python train.py --norm="layernorm" --positions="rope" --rope_base=12000.0 --qk_norm=false --tie_embeddings=true --extras=["capped logits"] --beta1=0.9 --decay_shape="sqrt" --batch_tokens=16384 --seq_len=128
Each number is 128 + 32 x the weight over the matrix's rms, rounded and kept within 0 to 255. Layers, rows and columns count from 0. Numbers have three digits each.

# layer 7 attention query, 96x96, rms 0.0976, rows 17-57, columns 0-95
163093020089155009171116147166176083179091086090070169186212138092238152131120133164229109155124073189179161063156149160203104116083029140156129138058159082145153088135126155076094081096167095136129088122187166144132136164163089082073185163147112142099178181107132159105123133161118141097
161051151119158107121159162137120142124172134177198100127182177000122134198088141094144079112135114148098204075104144152147128158132151061064130158195153135176095169061087160106045160077110130142155112215075104080136124045124095135124111125155158174186096118187132098166097147110141047137
060159093118016181142131118071164108180065181134174108109162136115145107147162148111101142107183144073102130093186184176145151166084094141142127128057151201089135125177172173196067104145158032176164111137116137125051159126132059109147127066145126029126159089182129088175197113152132029187
178216117095118098116191133117072166187080170098071066170115083085166139120135139105181165140153158171194115144081101105174055112086191221134163126106115136123103086109075121142153115162081170112087131160180129112090145076116107168104147078037071160065058077156161116183132184077116091172
093092174091152189133131051124138097108108114094146087149075127162067163115088115132181075184122101079140078124089189087128090109039103126164105134155100170112120175129212193156085128136109200077161178138164131143129134058000164142112175183057073146167168163080076119180151196186119150123
128141145032101132138115152103127191080061139114144062091178094100105112072064137148165132122093117076067166137128107150149155142096167147085137165109126103114216115182203131112208146110160142105133169079119168122128174056255206151185094216108096071140117080140131064107144122114122169119
186033118068138103171073180127132239177136158156156116134123173131130132130198175125152109051224130186084065138207143101180067134107144173143116177137066186135114114132123178090117049070172188131205191089082156204004119112126058106165121134068147135094116125193164088054108075086192095135
104040080082145184110163112119088118125173087180124183161127046131060090140191063119187124097140113126182101106133090161149123137170201228126188201097103140096109144178162059175094107128190112073127120141093106048132077108150144143099134092167160082078132176133204078106156111174219146078
095178141144179134189197127055162063127148044163108106174047120107201060054155186105165113109122128089088133114129036128106179126183115083135216118104133131125216132078125071162123183083180146123131094109122117127070229164112170145094185167114115112183132076058093174177103125201152061124
188059165154080088206131026140087074085132195142119203158092190070191140135159078192086068157121125092123048154134149098122095062131147130107121157070180095144084120088154225148074160175203053173105134132113052101208135186107150183054126146122111161113127072174157138146116097127185199065
120126146164078115102056056112176186207104123136058175127078121142124103094172140119154165148166181141132082158154102159128121107093202160124176143162177104147174093087116146090111133173060082108185067140051129123127182060167137119228136204055116168078159080120123092005094071127154109188
033100116162112148047106221180148141179133085065105144041130121064099138157094133125086051136148122103054081118140120072129105122142080151094134142103173134204150098135147086164088077112149130084185131081164091110162176152134149211152079123096089238103062127088113162125226171072206119077
100121068073107161185147105235059094148118152152110123165160110127126087193086182086117169122100096096113092169117071089087186131034094104134107142129205145149145176154050082112154178077105060130049142087144141136164151168149061135071172143098179191195098010137128158112150135084157170127
172143076104130160082139112136113026128169127216115194057080186108146120167148151109109150181125161153132169165126055120146194159156113100130094186127127170070181090127174232126154154109101123055187075091129078084068131133138129105025122137108062232205082140093067142117112151097072108138
120070087105196172129093145123139028176086164189186115213135129158121087100032137072036114157132156117161133149110147127094162150152135148076146089121107165167065112112085079128128101171107151120114176129121118083150251169139117149065109159177088157104062094132125218120193087111070106051
116114113146128088128132140127121095144155153173142128086104178146104155127145126147148144090126086139107097134128117169135110151112140103134131121121168116139146137125133136131111105137116075165139146130131143108135084136119116162167147138107118106121153088101127129123123139159131145152
134113170148121156132144114116144158126081121152094161123159177114109134101146089153139139124116123121154109126126124096110145103110104139159086079135119126110130101174148140112095143153138167088140121128155146118072151127162138198088121161110123107156129098158109124106110153076098136109
097119097144097113131132140164145126130147152143149111097129132134124118151137136142101133140101082123125136147138158138138114129099142124116176152095159092134141150123132123144111151116115098167111163116133120105156099146111105139177140104126123113129127126111137139151153111126154139119
133136157151169142163126117106175122121115154162113147157148152127129130121121065156100161113132130105147087136153094117134141084116135110131070088154143139119142082105153139128111125161101112076136104143186158088102162132140108164078102159087144118150148093132105140103132148154122131121
136140184144151142136127138089165134133099111148098126171170120141144145108114100141114128137085139108133115134152095106121162108125099139138107092133112119145128129119139118103121108158109148123120098128142133105095188135178142178069124178125133132137145115118138159099131163077113119153
130106082107113107098126132130074127133149125112120116111088118131132122161145177126150100128136130153114185109107163151117071163153144145120178169105107120145121154147143139120154126127158132150122137124068118160143100113128140108163124101135101134111105156129132120154103130117141134143
107134192122152124151112133114155099125102133145129116147127125167108106117142090132122137136129127165164100131148113124118110087102150138126132107128147130112130093146115159129112135174132119115136093163159154133130142141122125153110146137114178077144141127153133108108111111162115133094
112172195184168168146129125069176147137140130129080154171153135114136157061083107160070101163059143073115076169161085091126221072114105107110062047104144068133131105080106095120126182185083159130111076114163136053114179131142163193062089205139143143156156087092081180094165168098066111169
129210199149091163129138104078112138123104142114124119149094155183110055069150123091168162131160140162181053063167108176084106116073149112146130150224132191063108075181143155170163114161093153142157133118072161148132112148085168152173139150080208082062134133089178068079063090179124126114
170125116131075092122161099147130097139137193076113190135152225109172143167141095134093151154118137121067093121171170165122076128129108152115130134103174101088089131089116190116097165091127112145163095149170091148134141144101088161131115078117091136126122124134119161134146132128153130135
156183063126039100148196061168154119175069108128134070103161117122182118127109157128102087132093169088100056136117211196172136117109174202126186083107174115156168051161113072088116157131153114198168101144137156087147116079129110132159140102183053171103109057189135140148152110117102131129
158110087149158152073147115039162095128132076116072143123088116107115122131160071154174079173127113140153177086190143158105090149099090163110132155101146125120164131120184119125118092140168116104151076128121109107116140170143172110067196152119090132138132128107109162134103111153154123121
098095065099155074172131106155096025168080133152120168211187118143133050117152179107123172156168115133092134134134103147129187170100099092136140155133133117138127139099095129166122123141193083139085139137087128141145193150139116074104128165142126112081147097122144166130157105172093122113
093221093172084105105160098184133133103134129128115140116102092119138171110169146175142200156100102148180079214145145103158129089152152151165092121092088142121125148104137079142134137180110138127117066132150132112148122137077136111121080045157078180106058087075127168160183144135135132142
150123146119098119201131104151083153183123125134084183171083141119149128128114148159165102124162135139178167128132074102166120074097090150134185143102181122085173064141107165153144123140102074104122112100124115192092131114146168104089162168044088105138114147144174130124092139134152124120
153211195059125132096150155099080110130083136161144076110143122121142103121134136054170170094111134160097148068103113129109144164123163121088147134166147121105128085151137136146163080110127138113150070163118171192083193096131099173137121149096120114166127135138108094141197165148152098179
126130149121150120187172126117150125090209067107100111152110096103154145105116110133171132046110124113088115069128162137119131087152146103099176118122130105099100144096100077158146110101180192059098137144143122154156124172111150173118134114135061137094151131077111141152127102167142187161
054116084148107239126158170092124138195172084135107099112149122103127133143172139088120119083150145128104152187144120114095147128157132124168188136153088164130177122111140074111057156152116105075146122126121113133052158185073113131188165078120065140148151139073126155120072134152192075136
104138162170152121084101140098159141154080077075174144150139130170160178070174184131112055106163090108125151079086134138086065123088058075144123154119124111202162094134111126152083085135159163128163123150134168158156143118131116078110166154115133102151115137131120099203141192199139151135
166167099185052099130139077124120105112113100117105101087126135180159164110127125148118160163090127133180142074092195146100135152089176062190123068128119097097119141107143152129120165131084134125131115159134116145149103113081108095154150154154117125147188174074093094138127111138081150146
161126093064116112076155130155144135173143102104088079157162119159138167178065185127156156172115156148127181136071173048149147104116102134126080155097174158149169132115131110129168164120092133099097174111180132147136153195139141107108150099122122178131133115059074115143131188084047155149
083177112120102149083079165161133146160054127030089157094116098181099093059135089113140137160083116100080068134136137142100098133111103160169124143136096062135143136153135083150170117131111148089088118081164171117143136081125124116219100197148106164104127161114160179115161146139151163137
171092109111132133113084151020148138120120148108111175126133125167122154116143100147168109127169119176097148166088193065122117133103177136112128169130138128149123166071091173103137096163125145100182150103082108170113150123186198100133155143121181125136091039151166122151098017102149148150
144061150113105117090109072119122161136110141134117150187170064161114168165128156149090145177125130117152116115129106172135128067110159180059145124097156065098136106120204127129086145156107117087033140152092096156157115137170153126148101169103146094105193165133133052145166165165140148146
116131079100100165105158165113123091144096145135149109063145177155066123150087066170105118115118131153128088129175161153096180141165082140141115088109146117113139113201135118198111123072207105081133148154189144131117101140165142170130061095138186038143136129137162082154128168137129140104
142083071092120116118160119150110107093122172126114137145146125078146160158120186099191108119161151166173131121109104128108156110148175199127121117191129126159127149143148103110111125086151155033181095182123155102099136077086136156021111185102135185111150163107133130087162133118163110106
# layer 7 attention key, 96x96, rms 0.0963, rows 17-56, columns 0-95
167097062173159104127149100130086118164191153156110186183185092098087168084107094111134156103185155126130144082121186148156114082125104255120132087098153077098114090144153151179090160240120133077137146007126072154146110053084146171048119191077167152169117098074049161134110093114084138185
099164182167117172060123106129137110061171096035202056133115125191182077092044134116100065091196109118099078068165129097168107129125111140120135105168117192153099176130173178110146096173093134179125120114132139036102180095193050144115129129155146234151183105198078126142124136089098142152
068153118072083123179098064130136129193160152057111126093118110142131129083107163107060054136141090214096070146163109129140116168154179166178142119095119127047120117135147085171061089094157099110172137164121144128188143255160194094163153103102121120164074153088120084189152072146038097164
136146096099148147129148078181111107157129150080096157145072107094131184135090140108053150168123153131153140101109172130136147174081143062086108119101114072158154221071117167170203079167153106090212116125154138204093163120116098184066083046121100137117051129157121173098118153165182124195
140130111092158134075130137141158112163130105057185176088060126071114127126147121141073114084192158081064172130215206199121190098077175139161096143178104167181178094111102103074198111084114154141089086142091109179143099087150117103053122125102098028149152161136170116181240151159125077093
167139132081114113161139090098150065161125204151119155172096119125144086143179110159159110118112033153124151116099130075158098135112099163061120150164136121171178120153135214124125000088134090160167171153090149148080119118123188150132162131102096108107156116061052112150101172164113159071
173135179127098234050084047148187132173153063077100137148170109093103138140134103172158120112191076157153174094162056054073102170140177102193111190167223099103070137133142142162113051167137067103153099030078117145162153154090112165111092018090150112068181124176110180140162113094088145057
162100091061087162103138126190057124156103119153140126141137138042126127113158120121168098129117094150032157174198104098119154096128100057166052164117107170079120112099152166152169115152048111083116074153152169069218127188138116113124184131139198182082036153097157105127086149068122205092
219089144057094116190104167104115158164167141122127161091064083042109135056131186093133097118097136138196093088129119120143125116142102098179088098087077178078129114136104112106113159155238165174135124102212096103090207084104103148150130177161168145076140167136174058197162125192098131045
109157091060065138157128090120132195082052153170107111153131103129200147136083144086144078094158170090014169123180173093146139140156099139146109147125160082157036120170131087098166247149113168165083085174180121096151164089070205070060095154117159083171086067181060234133140170107124140102
099188169097103224114147110102155120135128130242029159182164063127154094103106128119143125174188198139164142099102133160122132187099164080136095087173131079082170132111160170054085103052144048144211122142149133149130104124124114130191136152089171117115095163095140159090145161137120082065
152246110127061154154119171190140090099106094120089093137158086081146163160147093125153104067152119115190139187114144088188143119126114096051095100040108190141152128132178023160122084136092121156077088105120108168167119148152127121155103159076069167092156197208174181211115146074120119094
112158125119088064203140164107109135155120121150129032147162061163096143146083202156089131130160105059066210170092097144107127095112120073149229056054147081177111154166089199182161091174122169175091156080165127155080088169148152081142138131136131195144115155089121177174132084193149119116
101220014162103111082086135121173161112140135143138108096101167123026114151058196157072123155173222123184190086098114046185161106117108115189106141062059133102075127165093090089093073084142109103126099141143071076118161125120118147141133166130158187102172137151195114147199112165140211107
121145085066095069126144084149061168109098103167202123142169133198082118080110146175202039180073157085117127124127135124136099185151115171127081086122072199148123153144099129209139124177130105071125111105148178180075112157124170098074166147180092115090216196202152134138096122159166051140
157133175095130086152141135190133103140113176159153138123142083117132137165152167144110197126165148164151147117095143084164081115137154141126124152139148135115117112137135146101149083086089066133131131148138150182129078114084093115131131081130150101113159182102123048108146134154169146105
150114105155150137131114131088147125139132123122097151138117128149099129158127130132129098115136122125142130118121109127072153127152104097107129136123114122166155153107109160146113120143152122131159156137130148128131116155136138121126132133142127126131132122149165146130117149141121118159
137146143106121144136117111107130143137086134138148131149123136148128119149136135138156110105136134131165114122118124135163120139118132140162118148135130134094151126140122130119128111091112107137149134131135129126123126132115097138134125124119117081116116154104165103125137114123148118116
140128109203180146112097138071155094113188102135121141148091154125127167144117130125104083132132075105103130137142101158082140123107102112074100144098126117190126130087129114155115150140174160133135132143118147107116167139140178124094112139136168143108097115137119183115115152181137126162
113125125151140136113144131145134145142122144107153125103145132113117127127112125098124128157118118117118114141108133128140131118134142129131136135150134136099098111146139125107137142124125104136108107134153128115118123108129134115127168120115136145116124117133092133108151159149111141106
132163159060081116135152146203100160136067150076127117103139124133118109116139123152172180107121176151158120097104145064197103156142157120191140152161124168060126131157125146110137073122096111131138125113126138157158030140099058092188106087125112120129128146112166107139152097072134141123
157055101168204128122082107086135098094174114114109130152134145120088119142147142117104059138139087064060139157184131167090165119113113116098123133093099075180169149130135112167080211196155189111112107107159138082179204129166172151042159169125112136166137111150089145132139152155129139149
119127153172169087169156135132152095084119145185171121148113138086141144086114139119084097149099093067107114150152100122096148084125117161091104107121119093153137115133114039123123209139120147154105114117191158067087171122150182148059128147152122131102113132119092135107127193163094121155
127075179088157115137147175118117153154095091116114139144108142115162103082163140117160144168145122123141124094161111161134141175171146112129096138183124146118177079101097240083153073110172101096155125172092164164097061093121109078156105118133171082088088163090161125110118129146165146127
144137118117124140129124061107146114082120148146073109159150071127158173190091156112110083113083179083087131118121127180153149114134128139144169165102130137075074122102131049153115255074127102171143110154174101154177159158087107097100098113111080136197145141158090164127146137147096106121
119141096123120132156136039152127143129092167146076145145196077162126161135112127127112054103139136141097088132107165142109188162088144160069128104121171133088099207180111137146073129136163085117091147189130096153098144183104130161081160120170097141131120153103127141147080192131138135074
132173077044088170112151156118099092129217171166116202090079106059078106068110120081112117174084195116162145112158135152147125133109093170173096086139096167143126109169167138145097111145114164117156122156124130114175114103107088098123152205079189098128070118139131117157087142122133174137
157102090082094117196178081086089159187132110183159126149159128160127139109099157153168088157120150103056146115128092137125119104102107175192137097120106096098091088160122156192139176168172103131127144080128122130081121139102202101068129142166096177145152146090131123131130127166083050121
104133098143143128156137158128126172136097111164114185115153113103115201173133124166088179133094111128122086138141141101117119107068105124112160188078123109066060155085131076140116142094133085145084132125122095137165149174105148150100078073158074160127053113122180121111152193128156130136
144138130113154137116110162130098141179137104139046110181073118091101104093087141094114119152162165135153163122121163124161124134144135128148145130127134077170172119133074170158145117152145165105191090116152100135156146079127155118127116153055158093130059145121103154142120075167148166108
124153152099134095173113117152123094116162148080096085059110173125095108114094133129138119156158116145154155089156124135141181127153141091089129131110075159126217126102097226107107059112177119124214135119136156187112139115146115151149080156113127137144125112120129100149118095176125114127
207096164140123172139120145087121110141150133118183172139133114065117194156129142083167157063083115099103100105166120135125112126128088049078129156119144192122119108131093110133173200131126108150095132150163104142158167091100106128074131166165112153159120114100118089103116152135136113100
122158167105118179075069197125123108159173088116056130125133085091095131076127150104111140163080123104130103168158112104079142127165138094161118074079102135146177131110121112129084120201133127126168119172117126142163182134155125117205164135115129207070137181160151058150147099148100091123
185175156124159066114148120099135175121098103086116142126098111131119125074128127154161126086171114110136077089160205165201146075112112151132154074143110148140152088177146097162106116175159203077109133092108112130144122113192096155121128140083084040147117081136185133149108180106073043129
089097141180117079121116125087126124139117142132139145090126162187123137136091111130094139105106197102120108097141160170094170134094123204162175099135141119111122130124122128084118186074116081115126173185128082153118157071149119129137137124132153102185106100067152051082151171148146128101
178122046170149125140123117115146034139124153115140155149123117139074201184119114121049186132151174096150162128062154136122153121094113143099143089069125091190161123168120108154163104136126123106073155072103100118109142122094148167102119102179065125144168158111117110125140162153146095141
123131113124140125136170138141135139148108140208065162151150088095173134147207097173169144111111103114165155209084131204113110105058134134086157105131112107109164102069151110149118115078128102174126134110120126226131103150147074135142138155072042099115163134105162135127084143100123125126
117184115124091203100133153058114098131132150138103165082126150119176090110126142154146186150158097092168153095101138091126098202136122088158119120202128127190096126167114167139136113137168147124165119074088158147154100087125149135175118110083184104099102061147096140111113108096101143129
142158103099137129122123100131117070114107155177101096134108104143152158106124116122139129164142179175012166139118145147154121116166107113125112143135098097129180127140147171119170131050075152070148111175113143116158109068144196094117162105119164071150102124124103087100102153159154066093
178110066144114091185128147166113076163090145083116083114074127159152130159156091170137115089105086164133106146127094126164144125167133163128129133108160192102117106112139119192123081130076120130126129172124156147134095203093147071151156117089155101078143123123114041154115090117108180163
# layer 7 attention value, 96x96, rms 0.0987, rows 0-31, columns 0-95
118103169138115119117146153154120175085121160128225120147119040164035122150074198175195112156119152086148186145127090124112079142057119161133089129098246095033220101150203072136219162115145078070078138181162105135086134062180138051194079064141175092094094104159124123144181185100109142124
187087089169179091113175127042203168179063111151119156126181120161090173198112090105229079164133110107164115161157132193133075069182156103077186163115071075108128172216025186175114111081158122139157021180052118067110083072157079113164129184155104155118109174106080073217139183140074062144
203161097045132140163162121116074090224218109161209125087111182155194094084101116055151104123170110149122098143092150113097140145182201135070209124161062219092096069115156129067100116063047173104089133157144131119038111135182062135143138142078142193191117191130091226129166132110129127172
018113057152140170112190141073201120099068084038064056187185190079084118096117078141229095178149130176122074073169141080055070138063071083165140137093110128100139092125052150161131175087064211167140160188185162194095221103101142165095180222107081123134173132112166133113171206106081157181
217147182173141115101152104140145174208052129103120104180129152050087095164146139135153130144119149093169157132108095101180087121105089123071128133115089118108111185136153201121044162108177122128138120128057107112132106067112174038133123120200079127141167018198229073129145143112225097051
134158131100152147167141166181138144077164113134115129154139139111120096097140141193117089040113062172146149122144156074155198192112056149096221076220117041131011097112000093160132125083093137069106040097062174183127164234126103097138105152155212109074139189120097118128163199126136162100
161088174043172139129183186195156183096146147189079036123056128113160125132123129153139153196191118177086136038068155124134187093135130100086172129123221226112089188127089030138160167115131027147140121137112047084127125109054110159074139158135122111077148189152091053197072117137111044158
156135095149133124127153123063134104131126135176155228021176209128169128073131136052185152083152125125119134084125123124150071170132220132227143060121070047064206192190081112124161097227089163096092100129153205081095192150134133033178101106119132084117163099099241195188087165130155144085
148123172110150157097087147246136052136063061175226044143120071015166130187183196137071113170153131110142102137137157134162139181130114132160185125130124165120176125077121166126017173179050110115150151090073132112075146072079167075143116118159176122135109010102127146132096142132094185165
065141166106206164137144099233121143073163132088036106107115093000100144121073090255140093106175178070162142162069134137118129213114113086151153098175187202101077070112112128152104133121084137126087190120136203085133134119051125110127140127164095064200185093086100138208029115156099171127
064093062155127152119099183143119118133125130183058081171135127151170000180123166169132110082098055106060127128162119143136198183112142144088109133167113110167084102099062084141099112156204165085197206100096083096163098095118148171121178123080116121076077100099167121162214175101221000166
075033037075175126233146089192108118135103101122154107192105170145132193218106141128216111189122099086164134099178096064153138082012131106234011165127128149190110177204073143119053144047166142090128167197090105141109104150175041128183117207130163121146148090152073125114141141133097029143
092121121071165137177054162186042137141165080168157163255219100134183155108182102186068119118130098145121125039135180107156123162135125134172114125113115063191191151177073028139159151044137079184113181212112096122152088143166091178069018168131115104014105102216210045140119061119104173159
097076172156147117172153100154185208072176133157105107047123038010037161177054175037126124067124112145116102116149160202192102208152091163123044152087086124201014115097162150136141168123127127120166167144111117139128098170113186095190108084110184111158140147143068155148121189174122194112
077152121149154108128190110108205076203135025169181234117101181088154091174153076181100163084176108075122138046051106083114130177132095129084142162056118222138051146150136134143105163142101103139064127160146213081141096101116090101095200078124163098118142172135166163166154037179137088058
067163160115153168255196105156131132133187171064066213140100226093089088149070169077129066140192131090121136145070137101154108116129126108092135104143090178106087093088145128092197167086113182084166166092066133126125059069179188122111115137142139135123120161153144114085166099128115175141
196100130181146112132042114196195129125084182162143077087096187104169105132204128103140116213171139082086060152110198102170120104083136100124123048102114121072041165178069127162068079150145165076134212193139036165125088159049137129143075118126199160109174166131172188121170160093077210161
210059132100124091083154116117119156160184170097132124031151174108187053197183165255110149106066170126160088100097159118130179157101128149046080126086134105119139112198233144120099130116155049129108200160127153143135187111179061069092129123110185169114079136143082178054155054114144054093
138128154040162106176193134134046142066219018126093146088186149165141194144076108162096161109187074163033165093093166156117163217159107085061019121165072078076205151165190079125107150138154096102186170103152065122108091079189127140168069126123121113067185144127136083184091125173119156067
207205188060148162087125155130093116151099183134139178189120169127157127087066138076124187168115112164090157105227081136091205148139171079096111102105057124130008153175182115092153139192084074114164131101157078142118080064102158049107160024125050084220149160085108126176129091147047171094
137107104100105113144055111147161183145110091102103097049148156070132221141141118081130225206101117108079162140094087104138161206041154195090213132202065103127215125101129073102075146183125102149144143067117153153155199101193171165097109158169174118018098148130047112118123039167170161105
121124132167166144145115121138104084143095129120051048071129083059108246051152113172210120149160101051167155078054138171090082185143176130169152097178157096152079093115252063120193067126102204053066132214169167120217134143162078182145200171118140125111107110126081154091147117175101102055
093232159117184105161151110100113132121129102091122111158072034185131228026150174187209192155153093162151104099092190178115119046073134159112093128103067125086120110156095169070108172130114213000105185119126198089147182196064128111188088109097129118061209177136168156148098098127139101048
117146127115097149138078163125074116134142223117176138081184099112115099178123199165124145188179097119205074099130105070066123048107148158057111099110170115166141122112137060171139158142119119149076122161090185084178073005087160082193176020091152094124142133134112139082188109151128204114
070090116108168106083000149159133193078149164089110162154119072067073053128082058168142131163125088131196084157185115169121163124162059126069086132119138104141121114172183212151233147194132160177131083137206124180172187086085200104163157097158091128112109192106138112130077099106080067150
102152087123051131194019232095076147138188132111185116152105166106110160147124121163160103095098161170112162155122107222119140131210159157090115167069156169081102192069127218075151100151181156080069111164218156082100085049166160226110097134107166154084166058149042119113113223152050037094
036052118100047157123120159084137150114145188106196122089211174166245213161114065121183079096122200056177216044104165128070180163179047189072168120123081106105113108109123139141109138114170137189102131095091180093072139180047133111113162010096157107117086117140136117223088162142075126147
135103051119105118194035096118124031140221130169143111140090169125102171115163068051147115152081070079086150064123207141126178162121086097146025125191114138097203168162195126050138129131195157218143174115136136173161100182156092113134055135139144128227187140174105145067069068110113178137
213066146167125145056167000167091139086147090166148110115173071005162197062072146058080115120107131127153103155094103191163143193123230158148082152051100116184142000112014216094191131071072165161157181160105124109123120151172107126097126155103176169151101194180144054130122149111122108160
126144116116212138107148115005103104129124188137113011152132206086095143099233224100151107078189173129105118095101076045135115118132212185088073099048121169150220190063151199151155204154082131115142162100133072119101145177081107118129117125112123167138122085136146121105121178074099096086
139159157175015128078115150111096077139121151107096126237109191138121227107116124137100144131150066137209125222154098099115097078196119098147086154115198091121083085090068152070062118151154194179105243236136148134153087113166069116039196105135038083087168139145124110134099124140102229083
091099099124150139048181174128164171182182126136051103153088092072158079039052067129194141149122106111074210122138127095155180087169202135054174118175185118059207066150111064097115196188115172132173169244080150150126156111161067057116085120165079169107071072171125128179116061127132160174
# layer 7 attention output (transposed), 96x96, rms 0.1, rows 0-31, columns 0-95
112048111137140107158140183177155130074084108164231102130078118112039087156041129200116143201125138141167255148160174087072118130051116140079144171110151151045186089193241068187181087092165091045071126202138090078108167099169154043203164039110168114099133073119123175185113172115120070139
065120068117123178204153114092214175214155126116092116072102109183137150242146070029114076191080131107103000203101137132113124141099163064034110142129092088193164145141082150148141197101098085135142097171057153066168151063039087087118148211162120231122190080109206084227089231184128124131
187122131053141036162155120053046154154151119112180177105061193158201139091124055136122115117162132115108117115081138221148196053131222092107204124138070093126081082099141106119149099128000140137111150145138132084100098090167102204118176175047148216149162145143054165111174163092137157184
048155098226138152140123136050169083139131132024089027222159110048145096113112096206189058182150153215175149128120149093139024091105124100148133169095128065101114147135017133174076144127091117171201054169082193140108191107170048087203102192089155126204179166116091170131201116119117098140
159179161076124081135165033141147119176054165093152131049255203127136033201133179063071140114113114133134159130133135135164103160056128140117071118147129063136190168224154143095043201102168098096102063151056176086080082120071210082121185133178087157215190109091155119133126125149201091037
144171108125084215134168205181165151056118154200207153128144099166082150046148118199138106090081139129111137164191149075091201145119105144096158091181086056138000061128035137180203192122050128138177051143106144229071144128113109060140135140158179116148125138098093101090113067169153150029
112131202083208212064241206123131157145067146168116055176090089161060125142172084137176080225164078124070130067111134168076122092123146137065208040118223185108109093151046018123112173105162075140140147117158054184118112139081178185095139197131095144055100140128136045154134116155185075171
069133142171098110115071064059166082105136173226135213045139191114158122095184130093120192098147110142117177137135102064103184071052160146188142000097088067129149140142131122195159138195107095143121145069172191000137167096104109048168141114163188074132173126126115198212099189122090163183
133132128079194108104117096168131164043106120132255140096172113034142139150128128183132109198171203110111075072141140139160174155105091186155157134141137169121202112135092155134017177206098130088143067073043128123043117098137251109069134093118142130140113067147061113139144113067120203133
069144232098220125108141108197104113032145093075147122152178056082146069145137179210208118127182175090073120143114136136107093181107124137141129050152195130085100054070098089216187172150179255104045119151128230088055211139102112103069170148139073106132129169123055124176128058123111121108
109088084158121092150120147143166123118090181140116097230121076137135133212136190143144107023053067164143144124144081089206221183174176160138180129143054154155077131154054103085083167148167127060193191095146118155122039131066136140115178159041091149126078115100130101180201147090116056068
112189060056165137208188045117104130097173117088091100174062163113129248148060074157221121178074179080141129157165168048167155127000212095120048195160102125208130138183103155105058167077170131100157173169105075105128184115158130213096093195150169075087152113125144063147143079136110000108
192129125060166194064145193179080113161144148154122228215231047115096185146173119167127081147105038136121199128141143098127146107059097171212110173114137060205212116163067128131143164103126000137147113199137031125108090183129063225028047070114135100100100096174169096157071059128054127156
107074190156132129095178094181167209036135083197105083048128053042090093172045174083183170106082151117092112134176197183155117217121112157069043161119074095157072075087134087094150160168097118137139116119149151160112227145166176197186147094081154101116106134129137131074155155138153160096
112173178143184000107183092069199169255154065171116217077131144126148117134216139147113139119174129083112138134085115150134105100096151118068126141106119166137165123151078182080166232087107183113127155104153161093136148100089136100084120105037115046117099119100116135082254000099152126138
055197189152185139238168144167120038082125178136120186132174190089128083177112164067142131121149139093142144141144135189164112116080130110059138187162090089129036066116150067127194101068126091126125120135085201118146059055206132219149126109098102124119109221140110115102136044102140142087
154095093127085107103094079202201168089132188070169042058190206099165140110091171083188096228138168118079109110124190067201162053095164105138174060169165115142029119158032067042113100194092121098114140172164057151127055125116159122144137092102232107117141181157159174169120100102058161179
227103118124116020100172134128098153186127137048125156040115164144155102195158134254029163059120141103120113127142120153097171144143146094084153159080129087122070142202199112091060114158163083207116224139159050151143190123138162053062133125105179161048114162148084141133177063141112068130
106148156116149083148211164133084077057099112164125187133193065159131144179120152122120172128099010135002155091073173124045166178135096126113088134174072130062190115103155064200094127180135076175160163135183030148100149063177060205201142134160112070085191127132152109203176080172098172121
154095255079140147037108125128081113160119183123084174107156157108123092069071084034116150255177117189077082075223124127072206097153118084112160158112070115125120173140191105134117133129101168107113189104214149146078085090177078122131197123161028101187128111057160126111206136161103203084
164150120129066126139103129109081144213104103195142149093164160075082199144108086138131179149106110068121186167077048100022118225105101179160160166146109179078129158120079087055036118181144143198099092121098128172113131087148142155075067119196184135105068247151095108196151120129169181088
072101125197160112134138080136106149197170073137142088098046119102165223144137189168102053150145174101120237108113081160023139139119084149142050049145118139144105173106165067142210083143103233069111150199128155115136132226109046170104135150099164152148141208104004064140131147146081080147
067208164093160159121154051114104079118149173097154151102135089176137191041200200204132182132093098106189100169043155110031122014131085127064088147157133113060110149124137083069054172140072123028125159093170177115128186157102157206206184046182222094198182188065162154130095154144100101132
175112092126124176138161198147080139137198134108167125062106087036133153199097143140110155173255128182194136169199142119073161017092126164107101146138127198123102126073181082063189201164167131133108150140126096044175069090110139095158161019058093114114109131102110130105146106102159093058
048098158185134140063031094185125228113156156080127100175153115135044075201045072188132156117118083151162031114119087096091099153174083098109135127178143141142139170141187170052166191122175118199158092182164163170105134129141060072190166069170106135112144144158160124068116121089108051159
103152168229103000125012203106070108115123130104148067123081116192074145131125160208107156164000142225129074125067123179111181189072167138122042162104188191120145119145128163116226109110155078109099188125140172125109054042112105255116104141063152187103196072143100153072122230118143092142
146139179142060041097127249133160099126095146108135143096082071152214144125142066102173115141118181136068142115105117183113203106132126194169129131120065083114146099118137164119151222076220185194144085109079155093103221090075130143171125048043121154114016132104145171188109156129073088116
167104074071103144103082087093116063167161131140127160198139234085139129086086076100195104111023105054035146091143217106163179095113163152150063149218105150092230151117207100054125125143168158204107160095174132152172163162171067204135125109112172132109180156234054119089083068047080137129
165044149173050199122184000202085129102148076115091177189148079068148109142129087121036095108140166006172132129070087197189174193099087143133102162015145076170134006116024131099138151167056171108136219146131150129055206149243131137153130151133171255144106114195193060114060186200127140163
137143151176184145078115086000083027153087141153184064095157151089135081122159238122090103115226233090127123125097079093191104105122171090113095139052177082131141182149118146166123201125134036110152162121098000169110132138157179185247140132131120142154129161149069136113094228107104084078
114167112125056162116176148120112076121130100053074087195106210119160213062056229126102119179146052209149150160118119117155102088185095100133023123101176120103225084134062195160161157124114186134128248197101204128067079137136087096022147042125083135126133163149155151067092129144119210095
043107102050203167099170191117103090241103068117125190141127199108179081128048083172153157114104074113105214130097060123143172095149167094097177109126153122074189068197112013151073173196111106083110088178124204200118128141071072077113116081179068235131119156201132162152128152174119118138